Weights of a small transformer language model: 10 layers.
Each number is 128 + 32 x the weight over the matrix's rms, rounded and kept within 0 to 255. Layers, rows and columns count from 0. Numbers have three digits each.

# layer 2 attention value, 192x192, rms 0.0853, rows 170-191, columns 0-31
118080138073116097108175108140105179153172150119177127118161051118100121164121132176192135110089
137108115127163192148118076165146147097152081145099146159076108137140143098131130130141070142143
094140101166052174094137139090158155142072142123164106169132109143226132116120101127153157102129
162102117130111110134067167123104122107130110142177149124113078123101154153128110108150144165119
129140136068090146097123154131083164100170134153143121112144116105163107194135124123106194085089
162131142075114144157145148089143144095082098127170130119141117120110127164121116127107126175128
097145151107138127192107160191119098131149140133128130095142140089159137102139163129166125126151
138113110194160069081101134111167097133154163169114134161083110111196173156118108103107124096072
106154081162130150122121111118131149119079114145136093099136116146131104095132131100189120146154
168160126129116109094130079128138183107132112109134132122132117123119160093115124130130164109154
131141114137109133143161134114093101104100161102170092124161101091133173147118152088094151085165
143144115056160072147070124132085200066067073085137160110129157148097121122081181130118137158177
105120136157130142126130084158099102127142143182203215129094135134120165099112147137136092082098
134127138138108118092074101107161109154054155133154129155131095155143148142152114110080102137115
131154089140152136140118106166099133098111127126106181123151162123169144128142110135103124160132
121102104170136181130111139137152078161146142106212140116181087137152081131111106117104118138200
130110148118133136115160126154125114144144115149094091153107119116110127102105106138097089122137
133119139117125146113090124116124141137151150150153154137088074127158093094073182158097189106108
145133166068104079092161144126149082141120088126113098117131130127142142167096138125181168135150
128086087124164115094123196090108118128127102088058113112150080149136139131111112118141131117132
186122131135128114105137116135101117160150125166113152102140156111087123143140141160207117117118
160129155104087111119137161095146197128140131075097167130139146083162092172165164152170144150126
# layer 2 attention output (transposed), 192x192, rms 0.113, rows 170-191, columns 0-31
161169119149137161130129149124194140124080140124101162124121195178154124100091154097086074139140
092170142183122140127098150104127105119113129104118082076183138126083068166159112143126165132100
160077149100167062095122160123114127147158104138083122160152122133060160212120171153105082162109
121102115119123110129140128103156114108134148109155104138130130162127123140115137128109133113138
160113116146116136133142110081134143127091125095129180142079153140097153100099130101124075134141
125095154142099126131124108179132106142159126122177106175111120127153105106093131094129116093173
126133115160113140078122135117119144159144140106119144143146112158155084138104107127080110089127
112143103086113152179100069122124149060097088122108128076164177139091130125159078178147169160153
142125182159137128142167199151114132133127119126133121135135093092117138156159149133120124126119
120152146091121142105102152118125109161115105097147115139161073109128123133115153124076125160156
115155162138112134098122152157124131102103113149123159102090168143128101061112137161129098135069
128178136170145173149166106125121064158160199144106107162109099068174108120101105168128155062114
130085084131112133098148158141173123118107117155077102146133141181142085128142099162101178156111
100141151137179116196136127156160123096149076117138113085154126081105088086108152112167101129154
090133139122130174107138174044187157184117132128102084128080083156122091134139164114092130097153
127119117085092117148107105126121120107090132134087106109112141131094149129099146114136151120119
105112134112104134139126112139106109154123123113143123121142122166132129134154130172136130104153
138121110116132123155136151183112155122115158115096168104105168129119123132169147103166114111133
123123124188108161129125134124089152085138111144122106140149132121115104142141095106098128162127
136156204108118096101135073113124119103118096115150137124127148066135101110116143113076138152127
105102121119126159140121142100129161130124144125148123134127161167115109109146111106106136130105
101121106177154130116156109171131114123116114181170148120138061159117150126103049153094117133120
# layer 2 MLP up, 384x192, rms 0.109, rows 0-73, columns 0-31
118160085158074133122167108103089086124102116172103118154170120188128117120124084115072113109142
109107116095182126148066094149174135105174139148109105077104146127153137088163116111086115097144
132106149105155125161083145094108138123130155131123109153075096178131106104115145174161126088053
188097160116099169136147131147087089151117139121169191141135085119122091075111106089182170143112
188108155120132095169170119113124111143134180177141154082146180123202156101206196136146087159164
077160125134160085103085093131163121106129064128199119133156127124134120134058107178087147151125
123158075151128106111132136151165137143134101223190126083122123141117117105137165121129123164152
108106152147129060002182161093113175080105121102107110135104145098137148105121113116094188108120
071101155071124118166168125152131128153147115106122111100140181114197119142116147103104136138111
119122180140115149137073202097129072134128060135082148105113134154088146136194117141160179092070
177141136016165131153070094115110127201129143161078174115160109157113112099112104161128097150080
103132120081107153152171168174103175108052013163120132158094144145134146111126106111142187107081
157138126138108101154077075126137152106120070162159159174146135116102096081120142127090142124093
102129136050171133102135176155127134143142140116077116070117088134130140114161129191130201170135
101129101130090099151152122133134130115073194137118149124125117167153178152158156080112172185171
131085171086160121117196097062131142131116112138121125102147161121107183147112137127107154225158
105154155165142112103191102118169083160080121082057147167184064130114118132121141151192126141132
100132147165104149125137076174104121178150135169197107116160125106096106147129137090132099159164
101116139137120088182130140144145104120117141148079174076156119123130126070100131091124184113143
110075166123142137117129104132158124125113150130127097092109201154125169112141136118127153083113
108114119149154158099115174115102122197066109130117108137094086125133103086096134179109101115130
061096109128094150149124141229130155231088115127087184115118130142092114091115111133109157089085
101155135147121124113165122119121123123137118161143091186125128163076155019057175132117109100128
061151116159114098159132130071109081164100144108100138154122142158082112104125075085121093088128
127113095095157077147159098142122075114147119079126177198075117159075159113080190161147177073122
143135119117166097145097187062082097133117103120128129176110124089150169127122142131137145142135
071186130141151131167023093068123185098115155187113200133161190139172109107146097135129123107171
121059172156158093141128073145150131151161119117153102139209175112116174110150150117117117173117
129136129123070245129117169112172054127139043165133078119191125137126104122110115172135102117109
051107135142144093123159122098136134128000162088103090073202120128111101057120097157077088111156
133155086127109133116149120117128127135106105114108081158152115135147096099129158116134098130094
068133083144130141143137120128113182134114128107171141168130144107090100155126164122080133109090
131104140089152135108177132074136109123127105171138106111145136122184095119032120157118129212147
140114161117121180090148095140180114086095138130085145072159168105115103135106085128110153122113
158100148098156115105150143105091153131092140071145091138097105114102157139138140106087218148141
116130109154174141120133122116169132177115086132121119106131161120092121142092169131117151090108
101125187124143143160180153153134105133150112130140173172130221150103165085175057113136128079108
148078110141151125161098156149133095139116097162081178118069117195079127105102165177159142126146
164119131179102158135145108101099176130161096110148126162167151139097181121136102133126139123075
098145126110121142144118145142134162117115100144174121148134138151090128136122154143124139115095
184079192085151158141094161109161121106156154143105116168135147095161114073185139087167131145112
141108128151151085115125115053122158187106137142214109146131150154118080109152132120116090142062
101109058166133138131112105142182143110106132116149124159124174134121157170084145110166158097143
118153133163153119096174122103136158160074091147176127178106139151114201122103152088117050162102
193125145092172165078137115121103130110043159213162187152129161178159115162112153162131135119185
125008114094160098106137113145073138111152139154167133094125073091128174057145110155144089098137
208115187167105089090149148100088141155138141086100135143187130153134116087076079156169073144117
131163096100171144162105091159146089149123072131156110145092131150139139100226196140129108118080
109132106102159131160115114131186137173111144178110103149143094122071132146097161121094113155165
132088130106088113135053120129107170146117183114131253112205083097062152128133146159143181166183
101111089128159160168108105165143059128112096100114114135185163125078109174157160099075173154110
117157151151114115129049064049089165082125109119162085109180120098128206131121110091119194132121
169106155156155140122125134121091157166103159099154148065123094159119114079181163132133109148150
072116132134169130150185121134124116119110150145088126081198220117144122139123160134117057109118
148135131113128140166134110101089164145179170187135120167163119165089190035073153116145111139055
193165230094067118058153110119144098096143136070164113117143136094064116079114122138156117070136
124087182140164168124131188141168106144082110159123171140160154108133187133107169165114125115111
114178153090097078080162100121084073146083164121097137122195197144114152119148131179086136146124
107087230054132109156100187154114173112118069151139127086171138112123167111095186151159120123134
112128167155119195173153130105141122148089129107156137145109128188108134148150133105139129078127
139153182097144130177163149097167153117108166066114134142126066116140219145108056106180158100115
083145110132099148129193100114138134163143125092141120127101173127130142153103103162112098098124
123124163126091115113128124120106134146066093179174133146162076188185122123119121130162108131128
122151173096139129133077133173131128123155077149148142150106092061091155109176097115119093199123
186135089090126135089111071198141137135102105110110139135163076136177113133200156133215046122155
062086090084219098074130104153169109181141111162137162096120138123150182125084075103161170090184
122113169145104112121129148103150147120143092114136102097080105151141134116104123104179110109124
093118130091099133126112118112081129134156167077068131095093127123142078109116064138100117078078
173115107153117164128188104102143106128126122128155097123125180062134077114084104121090184058129
190145096072074250135161161127144147126049158102114142159162132137127144170215112181087117145106
130112137178171106076132083127124107136140038115201105048117109114113159141086122145061156101137
177111147135164104160114110105102161140091141142132099168124146098058144115153172155099077096113
101129100119062130128117096145151147163122089108133116093099159153143075193103136135138117202037
156114162157060177075150120182127063102051085139128115143171114180064201086165131141168090163114
# layer 2 MLP down (transposed), 384x192, rms 0.153, rows 0-73, columns 0-31
135118102081151079128070200080198101105104152122061176144110110129113103162138130130166068107128
158142172124163120128069136145089130182134134144103102111139158091135171105155163079100185151151
113142125087175163128155091098138145142147131081126163092152161176126150096216108168190138119065
164129176101120143147086153126159076126210097060073141141159077156139091151065145135152136182147
175108150133096030175164153126136091162096131140177099144118099115134142060165102116127089160140
139102079133129144088127198099123123194153169096119167117061165070074143086105159155128141090105
131082151124058140132064147152137124127130159119143094149060064133097175124156080151151146116142
106105077166114141119176150107128205077135095094107136083113188149119110147109137184122103121138
119120136118135063104140079140119065171151150122126109150165163159103071128051153066129046119104
155164133077153123112074143137102143182095128144079119116228139111073148162117174190184151109103
113113145094230114117166080153064184126060115106161155172143107108192091055150124105150164109141
068106088166120177133120086114114144151129175110162094062038149148136148136100093097174070096144
108087138090115160185110204107074153144130142101117123161168148179060099110156184082110151017102
062095207095164052135112135103151164157106165134120102099123096138138171152109144159139104133103
098065166139083111085122149142079069138159193121086111129094127153117075112111096177153096174102
126116134073171134159138127142147104117136179146071178110120170185142063158140170165164060134146
193116150105160119130169143086149092158134081115141016182140136125139115163138117143127124114148
119157133204125065108165088112159187179102136158052109088034126081141127136111119108159113172170
113135114121122182139117129115185170149141120126194180142102120106052081123178120112150121151132
134117129126135149084086192109073092121129129169095137135114109174100139189189079082158132088147
145109106168114101146109173164154154147154172149155105134153140089107137065133123138085079118133
129128109095089137115126165116146153158159133101114160147145089131126127109132069143121116137140
116114113126143082157132116166144124160134125147093102135142124115143094204180152122136144143135
127123118113111033148103138131147135128138168107091160224136187089144064132105116099169096150121
102133069125087090106127134138128155151085180149140089105118122156097145107095127138145174112087
099176124157107123084163113124100080120119188087191135085147153086134139088136104157123154126147
094114098122082098180126130125092078104117125117133112128071104147164138159112122153148164126112
160115169082124149135175115083180111137193129127131112108255106115095141090119128105129142151149
149135081178106100060112158133180108165095140133130137134152138120139084168133144126123094095146
110190060182144140129105104205105130152153121128146194128095104053169111125086116205136130153118
082194129151151218117142151128142087174122116173130087114112105194144111115121142149128168132112
153142139063117142055155155179171206133079115126132105162134107131159126120147099125207128095053
166140149148088126117087198146093099176138157110109130093127113121114205142178128104199090128099
187126171153124160155113134187119104109110090161139150093053140141114122104104096083090127060147
142144144138137148118107140127165113141134117177149118132147181138173088195141170134121155092108
128167093136093144161129132146160174101111090169112103147075082101133159087121184163103182161098
125149111135137227194174095143138157080108129135198142180116137057121119154160079162121130058169
090143143095143110183174102155091149102139206139161063175158169103150163133149142101075140112108
135153114125180079121132132166086141150153120155088084141131156157150095162165083129131102136093
158163158128144136154077114137083123135123150174123125096077124153123089150125157067142187153143
122149144136143074132109123128147092185103145148163118145132113128157157144120145122132163160141
109087191113135094178111172192127098116124104126077159174162130133105141089138132065132145136125
126181163136145154150094116110122134051177125104134083148106143149124075107112095113135184122160
140173147079106142142142094091152095118187166085181104134115184102170163158148115098122113148113
142073112180168162115127106100066105165144157076149163100152120151196149153158138121099086112110
100134125122138097186114070134072106131088135133126071101158128150218151101127135166143117123115
142100086112085157171098177161133188146105121102145174167182175083134164181081128059118119145137
117114099087111111142081091111130152135093141195104134092114104109092114098084123124112183165148
128137150128098114092143049121180099079138098164149084087141086114126127126165097113099166068154
106139087134123159157105105167109092154100111119136093127092124147120111178150099152128170140116
093140125134187145122134124155061083114052136142089105133081157144162101031117091118152118119127
161118131155084111138129103147153103178173203118084102088087103097123100138076151155124153191099
071156157101116171149124090035099163120091140153142087166224103123076107122095090095152068129132
132149119088145112136101120154084191070192122137115148110127143126095042193097098152145098092165
100111098132171163069116101088125145172142085137109132141145073147169121059141122156173163094160
147140097163134184176178154111105141109172121091153116111109179157183131105166117124136130141066
103147141136151100097138110084086158072143162126149126162179129119144160176083132109148101136095
133122108051110130127129198112120140106140119144159174177147138115086151157094117075138112141102
063147095220116136103157164135134171136099149121171117108086097130199096121130148120157163096126
145140122087123145129117105105105127129106157042133126104091127132141158113160120117173136147155
140125130153137155122086179153117097135133117079085145146120102060112099157153128182141072196130
129115140123122149129139188061102110073117121109183118144134085156117158202156100136108089107192
132106095118165129113103108106106128123128169106157113135106148104094127102140138091120152188094
153122071148094159142133187072105085111109067161161135116100149119154080106158112134096157159159
136118221186124112000164088114064138147131136111141074119114108109179081149157176123084105138131
103095157137086181135146113135191153122161124134126110162143096136104198138124081077175121092128
143123087091166141111064121104163136099136154133127044128160100143090105093079089119062134148124
083133153141106140152144108089095166138100105122122081115109146133128129189175154099108155139130
151119123106111121113153062186139145118129143189113154104112204136182140144080088172127155130115
094129136139133102097140113130168100137157158166204126154138101144159056031117174106153092074158
148135086195149124120151072095140093163107152154118125117125018146143168078122147175091066112123
130098096101106188136130154090112124073178153138176106161194123152169111145153109137070143095181
131108099089091152114117125122150128134137096145089179132130162126113090114150122114111147119049
119135136079027106122114122094182158132077152122055110105165154188113140091211122110142130122203